Weights of a small transformer language model: 1.9M parameters, capped logits.
Each number is 128 + 32 x the weight over its row's rms, rounded and kept within 0 to 255. Layers, rows and columns count from 0. The size above them is the row's rms in percent of the matrix's.

# layer 8 attention value, 32x96, rms 0.109, rows 16-31, columns 0-95
size [104 103  96 100 107  99  97  89  92  96 102 110  99 110 102  86]
[[112  88  88 153 160 109  92 127 134  88 186 171  69 163 110 142  95 123 181 178 181 102 124 128 135 182 129  60  83  81 141 177 156  98 147 120  51 142 121 143 101 184 140 215 153 144 107 105  90 124 146 175 158 146 162 114 113 139 124 161 176  85 107 156 146 173 161 136 140 140 166 129 157 138 159 174 118 146 147 131 148 121 117 112 141 127 118 134  82 113 148  85  79  86 148 126]
 [140 159 103 163 129 117 123  77  76 127  86 112 103 130  95 101 170 204 124 130 143  97  67 159 182 105  83 131 195 102 111 165 128 119  65 124  69 153 127 131 164  99 141 215 133 124 109 116 161 128  92 130 146 139 143 124  93  99 175 150 116 109 189 147 150 115  97 152 145 151 157 151  91 172 100 145 164 100 113 115 102 104  98 133 163 106 101 138 103 157  83 199 151 164 130  81]
 [114 137  85 120  97 122  93 101  82 168 116 119 140 122 155 103 121 105  71 131 154 160 119 117  66 116 127 124 101 133 151 126 101 140  78 192 128 138 147 131 133 176 108  74  75  85  49  69 172 133 138 118 156 100 127 143 137 186 105 138 140 115 110 106  67 177 176 163  68 177 136 120 145 138 133 170  83  63 123 115 169 160  83 122 100 102  93 187 107 122  96 131 150 158 151 151]
 [181 100 156 137 116 146 126  87 144 172 142 158  97 141 119 160  89 112 110 108 128 172 179  88 104 175 161 157 107 169 152 102  85 122 204  67 145 141  85 105 129 158 100 186 105  90 144 140 102 101  80 136 128 120 200 140 107 138 109 175  89 192  92 117 100  84 153 154 129 107 144 167 147 145  58  75 127 144  76 162  90 131 120 153 109 106 168 153 147 125  92 154 120 159 141  95]
 [144 149 120  92 166 180  92 122 112 148  76 176  83 132 139  79 121 159 149 124 127 167  87 116 128  98  87 111 166  97 112 146  92 117  85  74 165 153 156 101  79 104 150 146  94 124 135  92 157 159 124 163  98 131 118  93 147 128 101 160 102  85 144 120 100  78 157 112 136 189 128 106 104  70 179 209 152 125 175 149  95 103 133 173 140 146 199 121  87 144 145 111  63  99  99  99]
 [138 120  70  91  94 111 170  86 167 203 130 104 111 134 159  68 122 119 164 123 178  44 104 114 115 121 109  69 114 146  98 157  63 105 106 148  63 174 129  87 161 128 149 109 123 153 117 204 163 131 139 147 113 128  79 119 116 142 153 145 133 151 145 182 126 165 139 127 164 155  85 110 139 181 151  86 169  71 174 115  82 126 152 142  85 124 136 140 155 116 142 160 145 117 110 122]
 [ 91  70 185 142 154 137 152 166 133 148 144 120 188  93 158 129 142 133 134 186 124 131  71 154 140 113  73 127 120 106 145 194 137  96 126  90 180 103  92  91 162 116  98  86 130 170 125  62 166 170 141 149 119 117  83 149  89 106  70 200  94 129 142  89 133 177 117 177 146 158 112 162 117 108 204  97 113 116 116  89  96 118  92  98  97 116 104 164 140 150 118  84 134 132 123 105]
 [103  86 126 198  64 107 176 100  65 187 149 143 132 108 183  90 102 119 194 159 123  51 139 127 139 132 134 142 104 139 212 133 114 157 138  93  78 106 127 110 117 100 104 178 137 152 137 158 121 101 125 170 138 125 154 181 138 105 125 136 145 109 174 123 158 122 137 111  93 133  46 105 156 171 125 186  86 143 135 143 142 137  91  95  93 113 122 137 117 155 122  64  94 105 145 134]
 [167 173 124 111 162  93 123 142 154  98 160 133  55 134 109 123  99  94 119 180 186 166 123 167 123 100 213 136  92 175 138 110 105 124 110 108 142 121 179 149 160 102 104 133 120 122 100  59 123 169 108 118  86 118 118 161  72 115 120 114 106 171 201 132 134 160  81  73  98 120 135 141 160 127 121 158 155 108 125 160  88 132 126  61  91 148 103  93 143  94  98  82  98  75  91 109]
 [184 113 125 175  64 134 148 209  96  92 118 151 100 194 128  88 114 105  96 141 153 193 116 113 140  93 159 185  92 122  67 122  89 109 111 156  59 106 119 104  96  83 139 163 100 134 125  84 155 103 172 108 110 122 145 140 148 172 132 115  75 119 190 130 133 145 110 157 140 135 107 165 137 118  64 118 126 108 111 168 116  81 123 131 152 105  95 171  89  87 130 116 178 144 137  84]
 [119 152 158 130  45 120  96 111 169 141 147 109 120 145 121 181 121  94 127 147 116  92 176 115 146  95 170  97 151  82 138  97 120 198 101 153 140 109 124 154 153 164 122  87 135 107 122 113 137  81 154 187 105 158 120 129  95 171 127 135 139  86 147 132 165 132  96 175 135  74 174 114 105 118 111 165 128 108 121  88 149  82  93 142 115  64  60 145 155 218 189 133  84  91 112 154]
 [ 71 133 106 164 149 127 169 135 109 118 100 119  89 132  78 136  94 189 119 174 126 124 161  90 109 140 140 152 144 123 159 156  96 136 215 217 138 118  62 128 123  25 133 123 112 116 149 117 110 194 140 109 100  82 173 122  91 111 108 176 155 131 147 168 178  94 152 117  85 143  93 126 137  98 108 101 140 116 130 134 155 139 128  93 115 112 162 110 161 124 161  75 166 151 172 133]
 [134 168 131  83 146 171 150 173 141 149  95 123 139 108 123 127 152 103 215 136  88 136 127 172 144 154 214 137 141 152 194 131  88  64 135 120 129 159  75 136 100 165 129 190 112 151 181 153  87 119 126 182  71 136 152 112  58 168 117  65 125 125 134 135 116 117 151 103 152 111 124 127 118 136 164 164 103 153 147 149 162 139 121 161 130 110 175 176 197 129 118 172 117 151 130 153]
 [128 116 110 142 112 199 183 159 186 108 127 141 148  79 131 138 154 133 117 117 144 132 153  67 183 134 174 126 109 118 173 155 148 115 108 136 179 161 138 184  93 135 189 167  43 148 137 125 119 135 149 141 170  74 131 135 186 123 196 159 109 139 189 144 144 193 141 111 109 130 133 100 149 118 160 114 110 133  60 105 140 147 174 132  99 128 124 160 151 152 178 123 168  76 114 104]
 [105 131  69  75 163 113  85 123 165 116 163  96 161 162 126 102 140 124 113 153 165  79 111  81 121  92 133 197 112 137 138 111 170  79 133 146 103 173 109 106  81 127 102  98 108 132 157 151 135 100  77 122 158 146 109 136 142  81  82 155  85 179 107 165 134 110 165 104 112 142  85  87 140  85 106 131  55 103 208 166 163 114 161 137  60 119  94 161  87 110 142 115  86 145 140 154]
 [130  83  83 137 129 148  76 128 148 152 121 214 153 121 127 101 136  68 170 171 133  80 165 137 145  95 146 109 104 161 146 159 145 110 124  72 116  93 136 115  87 143 131 164 176 113 121 125  54  99  82  67 107 130 197 111 146  83 103 169 162 178 115 154 119 143  94 113  87 150 162 125 126 103 140 191 121 168 148  70 101 134 187 145 152 108 138 122 106  79  80 139 148 145 148 119]]
# layer 8 attention output (transposed), 64x96, rms 0.121, rows 16-31,48-63, columns 0-95
size [127 125 113 118 120 112 122 112 120 118 118 127 117 127 127 111  74  75  77  70  74  75  71  69  72  84  64  77  78  71  76  71]
[[117 156 116  86 149 131 147 138 153 143 156 110 181 112 113 161 138 149 160 113  94 159 120 174 133 110 132 150 126 114 123 138 120  77 133 140 142 149  96 191 105 137 124 138 141 154 118 150 174 120  83 216 139 161  57 109 104 112 147 147  96 148  71  77 200 121 100  87 127 122 138 152 103 191  82  60 139 122  60  90 143 157 114 123 142  76 103 165 189 140 182 114 126  72  99 138]
 [134 128  99 154 194 145 116 141 162 109 168  92 141 146 131 192  84 135 159 172 142 133 148 139 114 185 105 115 102 194  78 112  59 170 126  87 111 139 160  98  95 103  84 160 112 140 156 104  91 119  79 109  96  86  92 109  76 138 103 144 168  99 113 128 121 105 129 135 188 131 118 162 140  80 117 168 144 143 110 127 136 148 186 137 153 132 164  78 197 115 152 104  55  78 138 110]
 [161 114 149 165 122 137 189 176 154 122 187  94 140  82  76 114 134 151 139 112 125 140  88 129 162  75  91 131 136  91 138 132 148 142  78 120  98 140  92 145 190 108 169 100 162  86 107 175 152 162 125 123  90 118 124 124 159 159 175 106 121 121 170 119 141 148 147  96 177 134 104 138 103 130  91 151 176 188 138 129  48 138 115 146  91  79 137  66 182 180  54 142 146 148 147 109]
 [166 147 117 112 150 113 114  92  84 143 161 123 159 177 161 161 181  77 101 115 138  62  95 110 119  43  71 131 117  79 140 107 146 134 105 120 150  92 101 112  82  45 126 140 133  93 106  97 149 104 149  67 155 149 129 150 112  96 118 123 177 122 185 121 118 205 110 167 126 142  83 128 125 169 129 132 134 119 133 100 143  95 121 113 115 100 160 100 120 154 186 196 104 137  75 118]
 [ 81 182  53 108 149 103  95 140 136 120 124 110 181 122  63 147  73 141 145 134 143 112 180  72 165 121 158 178 135 121  90 124 147 108 108  81 175 129 169 141 151 165 129 106 177 111 116 127 118 119  97 193 152 138 137 125 139 140 136 137 135 145 157 121 129 173 196 162 167  55 134 170 190 108 134 141  91 104 150 106  66 165 160 106 121 124  67 145 131 173 158 107 162 107 152 132]
 [102 105 154 137 111 180 105 167  59 145  75  87 122  94  96 135  88 158 152 187 128 142 166 136 134  89 175 137 174 189 157 100 155 182  95 120 142 161 127  76 109 122 134 112 112  96  73 109 109  60  90 143 134  82 103 156 190 131 116 118 117 168  89  91 148 117 149 133 138  72 164 113 112 128 100 132 162 136 152 121 173 149 115 163 150  97 144 137 168 117 121 179  46 134 117  93]
 [185 115 105 126 124 148 167 136 139 124  80 124 153 190 111 159 102  93 126  91 140 169 145 101 137 114 131 191  94 139  98 108 115 142 132 120 180 224 159 173 141 139 130 172 100 140 123 179 102 114 133 111 134 143 139 145 128 134 143  68 117 138  62  95 108 111 134  53 154 169 146  67 165 173 134 166 138 162 154 142  44 119 113 131 107 182 136 142  58 116 115 105 120 143 170 142]
 [174  89 141 116 140 120 164 106 168 170 133 113 118 112 146 128 131 143  91 137  79 215 113 197 125  75 110 175 120 175 164 126  63 155 169 128 144 155  90 138 198 144 188  77 175 151 127 150  81  84 149 109 132  62 144  90 129 146  73 108 104 174 108 121 151 155 111 104 144 113 150 125  95 160  90 106 153 134 135 131 153 132 104  70 154 138 123 130 151 157 179 140 142 108 117  75]
 [173 192 133 151 172 144 142 118  89 179 114 170  74 104  46 141 116  99 185 101 116 103 159 128  85 164 133  94 146  96  93 177 159 182 140 138 130  95 149 144 129 181 110  70 169  73 116 186 125  83 128 128 151 133 124 167 119 116 160 119 154 111  61 149 145 136 118 165 164 163 117  78 136 158 157  67 153 149  85 134 150  79  98 133 162 136 119 149 138 152 115 152 100 133  93 113]
 [168 167 112 109 153  92 214 104  79 155 129  93 175 168 155 152 139 124 117 110 116 156  92  33 121 142  88  98 146  89 121 199 135 189 125  83  83 117 110 155 197 125 117 139 117 100 125 146 116 150  91  79 150  95 118 127 147 103  93 125 105  99 166 163 131 143 145 136 115 112 164 143 121 153 127 145 159  85  69 177 164 131 145 162 149  91 153 155 158 138  71 103  82 108 115 150]
 [140  81 170  82 165  87 117  96 129 110  87 144 157 127  99  85 149 135 178 149 174 160  74 182 172 123 168 119  86 168 144 167 114 135 122  87  80  77 128 161 123 137 122 148 144 158 147 173 144 149  96 100 107  97 176 169 145 182 180 127  51 110 128 124 104 166 142 102 122 172  85 104 136  87  93  98 171 157 112 120 139 151 147  99 141  87 136  77 111 115  95 150 151  64 144  91]
 [144 152 108  84  87 139 162 168 143 179 170 185 113 130 169  82 128 108 141 131 101 128 119 109 134 136 116 125  96  39 186 126 131 155 131 115 161 140 143 117 147 137 131 126 143 144 147  87 171 133 140 137 182 108 147  73 178 153  90 137 212 166 147 112 154 106  93 138 125 160 144  95 144 153  63 102 146 162 107 117 136 135 140 108 168 180 215 112  84 137 162 108  70 158 163  86]
 [154 118 125  84 143 119  83  95  83 118 139 125 114 109 150 149 117 129  83 145  53 126 118 124  76 152 127 130  98 137 110  77 100 124 145 110 152 118 144 120 127  83 146 155 165 119 128 127 173  96  93 104 211 138 103 186 150 121 137 144 134 123  74 130 151 138 184 164  17 108  94  87 121 120  89 128 112  84 178 124  88  95 112  95 107 102  59 117 107 148 196 123 166  81 116 109]
 [184  99 108 134  87 105 129 116  78 100 125 155 164 179 122  75 146 101 183 153 124 158  73 207 127 131  67 139 136  94 134 123 154 117 176  78 129 152 186 141 162 181  92 177 134 123 154 155 142  92 136 143 153 142 109 140 150  79  43 161 154  59 122 134 132  72 143 114 184  97 108 127 111 149 124 148  99 144 157 102 161 101  90 122 130  95  96 117 107 113 150 125 139 131 168 173]
 [120 125 108 100  90 141 161 156  56 135 141 178 132 139 134  96 162 183  99 114 162 136 144 127  95 128 152 128 171 104 168 116  33 102 100 130 127 107 129 105 134 104 176  67  67 120 157 108  85 165 119 133 140 162  92 119 168 130 110  80 132 150  84 103 149 125 138 184 146 102  49 138 118 116 172 120 127 129 103 114 114 171  53 185  97 115 110  93 163 101 133  83 158 147 138  79]
 [180 120 139 137 151 126 155 139 131 132 120 134  66 108 194  95 120 175  93 103 174 123 107 190 114  94 122 111 170 144 122  81 116 198 124  90 144 173 125 133 123  90  94  77 118  82 153 155 159 134 137 198 136 127  97 113  80 137 114  79  90 127 166  54 182 123 137 163 167 102  85 133 153 108 125 127 103  36 128 135 126 118 134 107 121 158 129 138 147 168 183 151 126 118 112 184]
 [143 137 150 151 110 169 115  91  85 146  75 174 108 102 146 100 146 108 109 102 137 105 139 111 138 141 129 135 150 157 112  98 117 188 155 114 102 127 115  94 169 105 110 104 130 120 128 105  92 149 121  57 117 112 232 140 156 137  91 110 147 101 171 154  69 111 139 164 108  92  97  92 166  87 162 221 149 103 141 117 124 114 169 166  96 183 139  93  62 143  60 132  80 151 133 125]
 [110  83 129 103  60 123 122 133 106 101 109 151 105 164 139 119 146  79 125 111  66  69  90 104 133  95 137 129 113  46 118 105 130 110 127 153 170 105  71  99 146 139 152  70 142 114 107 144 125 147 193 146 158 191 139 140 162 102 103  99  99 153 137 161 164 163 123 146  52  78  99  96 161 181 196 112 114 142 135  88 138 121 122 114  76 103 108 171  82 127 125 133 173 138 162 167]
 [100 143 130 146 148 123  80  67 146  99 101 139 120 180 170 161 140 133 122 133 152 142 160 101  93 197 151 163 108 175 100  94  94 133 169 131 170 137 121  85 104 157  89 173 106 191 164 119 107  87 101 121 140 161 105 144 118  97  67 126  96 175 107 173 133 100  90 151  52 146 160 143 129 122 150 152 104  77 148 114 179  96 147 105 168 190 113 149 103 107 202 114 119  86 154 141]
 [121  97 133 138  95 158 126 144 132 122  69 101 115  84  73  67  80 160 149 176 171 168 138 132 147 155 191 144 110 182 128 181 114 157 143 162 125 145 146 125 139 193 111  71 134 155 146 176 111 152 120 166  60 100 126 113  86 148 134 136  66  89 104 143 131  92 148  82 148  83 153 105 137  86 134 109 131 142 126 145 107 172 124 152 162 151  95 160 107  82  95  61 137 148 188 160]
 [138  88 212 183 134 176 124 116 153 153 140 120  94 122 158 114 183 128 109 126 110 145  99 160  75 129  94  86 140 133 157 120 109 171 106 193  94 127  68 138 113 113 136 122  96 126 138 147 122 142 139  77 119 118  96 171 122 104 137  90 109 139  52 142 111  95  77  91  64 211 161 132  79 158 127 134 165 148  96 123 159 103 106 131 161 162 174 116  92  75 146 143 105 153  95  85]
 [169 146 112 140 104 132 150  67 141 120 150 142 121 124 108 159 175 107 116  79 156 139 119 123 111 141  80 142  79  78 124 137 127 112 176 157 176  73 146 206 111 152  95 140 157 177 159 105 157 186 130 132 116 173 155 104  99 116 111 134 170  66 183 120 130 108 118 120 125 129 101 168 104 162 132 142 119 126  93  85  77  68 101 123 126 191  87  77  80 108 141  72 159 114 182 169]
 [ 87 153 159 136 114 116  83 153 117 137 163 113  93  77 144  80 136 146 109 164  96 106 139 169 147 136 122  60 141 103 144 112 143 134 117 146 123  71 123  94  95 135 132  55 175  67 139 108 146 132 100 141 118 118 166 139 133 122 121 177 175 109 198 165 125 181 140 157  99  58  96 193  66 123 125 110 152 103  95 106 202 154 136 150 172 105  85 155 157 147 168 170  92 127 122 114]
 [ 60 145 140 173 118 122 103 112 128 128  80 149 125 135 111 112 134 103 107 115 151  68  99  88 163 155 145 111 145  75 131 106 224 136  94 122 100 111  85 147  72 130 110 176 115  74 127 112 162 173 124 133 165 145  84 162 108 121 177 122 146  72 104  90 117 108 172 163 126 186 131 168 154 103 164 121 128 127  99 119  94 119 136 210 147  76 116 133  89 122 121 118 157 163 204 152]
 [ 64  74 100 138  78 107 108 122 142  74  76  84 142 137 183 131 136 167  61 169 118 141  88 140 184 125 114 135  94 150 168  89  93  90 108  99 124 140  70 128 142 102 157 184 118 162 153 113 121 154 119 122  96 127 113  78 102 130 106 133  94 154 165  88 101 140 147  81  95 100 174 181 133 110 113 177 125 161 142 129 118 173 180 143  83  79 124 102 112  74 154 127 167 146 178 133]
 [ 70  64 140 114 118 135  73 115 194 103 122 143  85  80 105 148 158 144 110 144 111 108 208 184 140 139 158 150  73 176 121  48 140  96 154 176 156 133 158 112  77 115 144  82 127 145 140 106 132  99 160 187  76 144 147 170 137 133 147 152 171 140  91 116 149 126 111 123 102 169 102 117 131 121 119 117  73 160 167  99 119 149  77 108  82 156 116 118  95 109 181 145 136 132 175 140]
 [114 189  97 168 150 146 139 149 105 144 150 166 163 108 146 175 143 124  92  93 113 106 151  80  99 148 100 159 186 103 123  97 141  87 117 141 172 183 133 131 149 137 117  98 123 113  75  90 118 121 165 136 166 164 133 112 139  85 120 129 173 115 112 141 144  81  89 167 192 103 155 154 178 170 189 117  77 107 160 162 108  98 120 127 105 147 146 210 147 105 189 139 168 181  68 132]
 [113  76 179 150 125 139  97 110 151  34  81  80 119 123 114 159 129 134 120 136 125 133 135 121 124 166 130 136 137 239  83 109 121  87 132 109  47 121 127 172 108 139 144 120  80 124  95 151  86 126 127 130  82 115 128 204 121 108 116 107 124 104 113 116 120 166 140 116 112 105 109 166 107  82 210 126 133  97 132 141 109 147 105 134 102  69  69 153 186 115 109 125 133 116 122 186]
 [103 102 132 159 143 108 171 139 139 119 146 132 161 186 117 125 137 111 173 105 158 146 149 148 154 126  81 130 168 135  89 172 133 116 127 146 117 137 146 123 146 142  96 123 104 153 158 123 107 141 168 196  62 163 162  89 122 136 127 156 127 150 173 117 137 103  53 118 206 157 172 128 162 132 177 129 130 179  96 152 178 174 139 183 102 158 171 106 150 118  72 146  36 139  94 188]
 [ 89 126 150 155 166 119 100 157 189 173 136 105 138  68 124 172 103 145  87 132 145  95 131  86 106 115 150 107 109 154 108 124 120 148  87 181 137 102  56 111 102  52 148  78 130 174 128 103 162 151 119 130  92 139 123  96 114 173 198 111 113 209 138 107  88 175 111 152 102 141 120 128 145 137 104 138 171 117  69 154  94 124 176 160 139 178 197 129 146 104 109 129 114 167 110  87]
 [162 140 146 123 165 132  96 103 178 145 103  95  75 115 130 175  87  70 138 128  61 138 158 133 138  93 161 116  91 135  80 167 156 128 134 154 148 121 143 124  99 163  87 151 178 153  74 158 141 119 119 105 133 121 143 111  70 131 120 165 107  87 184 165 114 146 105  82 119 154 184 141 126 173  98 116  93 149 164 174 138  64 212  85 145 141  99 176 124 168 159 130 166  76 106 140]
 [ 96 165 105 107 127  78 115 136 128 101 139 135 176 176 122 142 122 119 164 148 108 117 172  71 126 140 120 129 114 116 165 181  94 100 156  85  91  37 179 124 166 144 109 171 120 170 109 119 106 104 156  86 119 123 196 214 165 164 171 170 173 143 103 143  77  99 110 112 125 192 164 117 131 136 132  95 144 177 143 147 119 137  95 130 147 113 124 125 143  77 128 120 146 117 147  46]]
# layer 8 MLP up, 384x96, rms 0.0878, rows 0-11, columns 0-95
size [ 54  15  53  59  55 119  47  34  37 164  22 151]
[[166  66 119 134  87 147 162 108 129 154 113 130  63  99 143 152 194 112 122  43 131 147 176 120 130 111 124 149  96 120  72  82  60 165  70 114 164  66 108 116 114 132  65  84 102 155 120  80 130 145 107 158 120 117 137  97 144 158 114 133 137 129 145 139 117 116  61 149 114 103 144 177 161 118 142  54 166  99  79 122 142 134  85 133 110  95 126 130 191 168 105 122 125 145 134 148]
 [114 166 173  99 106 136 112 139  97 209 117 149 177 159 132 158 160 125 149 167 119 163  66 118 110  75 157 132 101  88 149 144 154 109 166 175 106 129  94 146 131 127 131 111 182  93 113 163 113 195 111 171 142 125 145 112 102 123  47  88  94 103 126 149 140 178 111 175  96 134 127  66 110 139 181 117 175 122 149 152  57 156 137 191 114 162 150 131 155 162 109 106  91 128 139  92]
 [157 146 101  96 102 162 104  95 126 110 114  94 172 151  82 145 132 103 135 167 147 114 226 143 123  84 113 102  67 127 126 142 119 129 162 166 138 134 204 162 148 164  80 136 159 148 154 129 139 104 115 156  86 159  86  77 120 158 140  83 158 155 157  80  94 105 122 133 118 136 119  94  92 160  80  53  98 115 165  94 145 123  65 137 127 111 106  88 200 163 117 108 117 142 156 169]
 [170 138 156 131  74 147 105  94 106 158  62  84 109 158 136 128 149 136 166 127  99 117 145  99 114 115 152 146  78 156 151 128 124 130 125 150 115  47 117 120 132 124  67 129 155 159 132 149 150 206  88 135 175 119  95  72 101 109  61 106 103 142 128 134 129 154  59 105  79 108 127  55  85 113 144 112 110 138 154 166  69 152  92 145  68 120 133 154 137 182 129  79 162 114 148  95]
 [112  74 194 170 132 103 123 148 114 114 134 100 175 152 111 186  97 140 105 128 142 135 121 179  80  74  91 106 101  96 116 169 138 120 149 122 129  89 212  89 112 105 186 102 127 129 107 189 153 162 167 128 159 117  95  79  97 113 103 108  83 172 118 104 112  90 143 143 156 138 135 108 159 151 119 140 163  70  76 189 103  81 117 109 144 132 128 172 110 123 185  87 119 182 132  99]
 [109 156 142 125 169 148 127 150 149 183 141 189 124 160  75 184 135  92 137  98  71 103 174 120 131  71 166 142 129 121 136 156  76 138 139 119 149 131  97 177 142 161 124  84 175  57 151 162 158 210 106 101 134 119 120 147 129 119 140 151  77  85  94 136 104 146  75 103 110 113 152 170 132 128  79 114 127 128 119 126 189 120 123 148 139 135  83 113  93 166 154 119 217 180 105 129]
 [132 130 178 166  98 128 120 133 135 102  79  75  78 136 156  73 124  97 155 142 115 130 103  76 124 115  96  67 139 127 113 129  67 142 194  85  99 121 194 115 131 118 128  78 140 157 137 109 126 145 103 133 120  97 141 168 175 113 150 134 180 124 134 154 134 137  72  85 108  91 133 160 176  88  79 117  57 112  66 170 125 165 103 139 105 178 134 149  68  92 150 163 133  83  97 143]
 [ 90  79 138 170 172 137  90 180  57 157 146 133 155 122  95  88 163 106 151 160 124 105 115  79 108  56 141 133 125 105 167 151 107  75 121 106 122  76 161 120  87 113 126 135 127 108 192  76  96 136 124 137 142  83 146 111 151 140  96 140 130 108 115 166 175 138 104  71 122 179 155 146 162 124 146 129 136  67  85 102 151 156 118 160 181 162 120  98  86 169 199 133  90 139 125  81]
 [157  87  82 211  95 145  77 129  88 121 124 108 161 145 138 121  86 100 133 188  70 147 198  64 127 138 107 118 110 138 100 114 101 118 123 141 104 132 167 149 136 111  50  68 115 174 141 143 130 107 121 192 140 123 141 131 179 115 120 132 123 100 110 101  66  80 102 114 127 128 144 185 134 168 101 130 130 129  54 152 135  84 129 105  77 123 100 115 171 109 172  84 124 141  88 126]
 [129 148 124 197 170 197 119 117 129 141  73 140 161 137 146 150 132 137 143  97 149 192 174 160 142  91 110 153 164 111 158 137 115 129 177  82 181 143  80 127 128  99  67 158 166 132 135 155 193 113  86 127  84 129 216 158 143 100 102 156 128 121 140  92 152 126 108 115 138 153 140  83 141 130 113  84 126 107  63 151 164 129 117 144 122 162 134 110 115 198 127  93 170 199 144 109]
 [114 132 197 145 119 119 119 131 107 167 115  43 178 161 137 174 134 177 124 148 174 143  88 124 123  41 139 103 107 120 165 141 134  50 133 135 138 102 179 146 139 107 156 153 143  68 147 163 172 180 123  99 129 124 114 118  88 140  81  87 123 158 150 135 128 124 112 135 146 107 169 107 148 168 164 108 180  73 103 182 113 130 118 170 140 122 151 126  85 137 149  88 149 195 171 102]
 [ 90 115 112 167 185 132 126 104 104 111 143 145 177  72 119  78 162 131  83 169 139 165  99 127 115 137 161 137  81 129 136  93 154 130 185 134 162 186  86 146 153 125 116 147 123 170  75 110 131 142  99 183  88 154 159  72 118 147  67 180 162 191  84 114 109 166 143 126 137 134  72 100 103 183 127 128  90 106 126 127 143 123 165 126 142 133 106  97 116 107  41 120 138 188 162 125]]
# layer 8 MLP down (transposed), 384x96, rms 0.036, rows 0-11, columns 0-95
size [ 55  17  55  62  65 121  53  35  44 161  24 150]
[[150 169  73  96 182 152 138 126 150 178 168 114 101 152 151  88 109 178 160 129  97  66 116 180 109 127 162 139 145  98 155 118 134  56 159 178 178 148 136 154 131 114 197 123  99 145 124 157 145 116 101  88 117  45 185 110 135  98 167 130 142 168 121  80 153 146 136 120 147  91 121 172 100 169 176  93 138 102 157 139 160 109 191 155 147 159 121 158 111 127 113 144 142  81 126  87]
 [207  61 119 150 171 141 159 128 115  73 124 152 127 140 178 147 107 129  89 110 116  97  93 169 106 127  92 151 113 151 145 208 136  92 121 139 139 148 141  94 147 102 138 148 138 128 154 107 157  93 217 114  99 142 102 183 165  85 140 170 137 169 124 125 138 116 107 101 119 138 142 105 213 118 120 120 116 149 122 204 178 146 103 115 126  88 138  86 104  87  92 184 166 173 129 128]
 [112 162 181  84 145 116  96 176 159  85 150 156 126  87 151 140 114  95 111  81 106 123 124 139 158 161  72 121 205 124 119 122 112 127  98  91  63 144 168 157 154  85 135 140 118 117 109 109  81 105  79 105 103 127 140 175 129 203 148 106 165  95 152 129 118 119 108 127 115 111 188 171 134 190 190 130  80 136 182 135 118 168  86 129 158 111 157 172  98 146 164 147 163  70 152 134]
 [105 122 145 145 215 104 135 136 135  58 175 147 108 107 202 127  92 114  69 147  94 111  55 140  88 109  95  89 125  95 109 147 102  97 154 177 130 154  78 118 147  89 169 138  93 137 151 126 151 103 163 114  98 147 184 194 106  94 145 164 125 167 101 118 131 137 152 127 174 162 141 103 167 155 158 143  71 145 166 115 120  81 146 128 149 110 150 109 194  91 132 168 138 115 145 155]
 [121 150  99 115  80 167 136 115 120  97 159 112 104 147 191 153  91 132 127 171 128 103 136 130 167 156  66 181 119 169  84 116 146 191 110  79 144 136  81  99 129  71 171 177 134 147 119  95  86  84 111 190 116 119 120 206 156 127 165 149  63 113 124 127 118 113 103 119 102 178 121 104 115 128 140 136  94 204 200 117 168 143 147  87 110 169 139 116 109  81 119 138 147 108 128 106]
 [179  97 145  67 140 136 141 144  79 150 157 100 128 149 122 137 155 166 156 115 178 160 123  97 151 159 126 139 169 142 109 146  82 128 126  76 110  96  85 114 112 128 155 204 113 176 100  90  93 128  65 189 118 105 199 154  94 163  70 140 127 139  91  95 170  63 171 171  84  91 162 133 123 171 135 133 111 136 147 115 125 121 110 110 106 127 112  98 130  94  80 150  99 121 171  68]
 [102 178 134  98 164  92 108 128 139 146 141 170 161  80 129 119 102 202  93 157 131 158 119 147 153 126 152 167  87 155 142  57 202 100 142 126 146 172 107 144 115 148 125 136 164 135 157 130 144 108 207 123 120 158 153  63 105 148 101 119  73 102 167 130 168 156 211 144 153 179 119 128 122 115 151 166 148  99 154  92 155  86 148 139 139 161 157 135 164  77  78  98 175 142 104 128]
 [139 158  86  85 114 110  54  88 163 119 171 163 110 132 102 135 136 106 125 102 158 134 107  70 142 158 165 180 128 180 134 123 162 129 149 140 173 139  85  98 125 106 102  99 120 102 164  91 141 116 129 123 116 108  99  68 149 110 150 169  97 135 165 126 116 108 118 144 125 119  67  46 102 102 114  74 127 122 165 104 188 107 105 151 129 116 177  85 141 115  22 146  70 164 132 144]
 [139 248 144  81  78 141 122 143 151 136 106 117 125 127 123 179 125 129 102 132 135 114  85 146 164 151  99  98 148 116  87  94 140  87  86  73 115 121  95 100 125 141 144 138  97 132 128 137 123 138 120  92 150  65 127 104  92 104 165 136 110  93 138  92 167  79 177 172 168 157 179 129 146 167 151 184  76 122 145  51  80 119 105 122 116  79 148 158 126  64 158 135 127 123 140  85]
 [ 91 126 188 146 131 119  47 119 133 135 156 138 109 114 129 124 137 130 134  93  74 103 135  98 104 141 156  63 135 130 115 148  56  99  82  90 185 126  73 141 185 115 117 123 136 155 119  86 157 121 158  94 143 141 167 111 148 112 116 135 172 190 133  96 159  61 104 205 162  67 136 127 144  95 162 105 144  97  99 145  72  96 121 138 103  72 111 111 165 145 159 150 129 161 125 175]
 [130  81 105 113 104 141 126  93 143  79 141 139 109 128 199 141  53 127 122 160 124 118 165 140 158 191  64 220 123 177  72 149 122 157  91 142 132 114  85 125 163  91 146 150 109 166 119 118 142 156 113 177  79 132 156 156 142  98 135 183 132 136 137 150  88  96 109 114 112 166  80  91 138 165  94 102  85 180 144 133 163 146 133  91 140 113 131  82 138  83  87 176 167 109 130 155]
 [143  94 124 146 152 167 128 138 103 175 115 153  85  51 124 132 119 226 153 112 135 126 159 141 169  62 135 149 106  94  95 175 134 117 201 133  98 116 168 157 120 117  98 159 171 124 120 178 141  98 150 150 174 180 138 128 123  86 126 147 133 175 146 102 123  65 162 154 153 219 116 154 101 148 119 137 135  95 160 152  88 109 163  97 107 119 122 154  63 159 109 129 158 106 145 124]]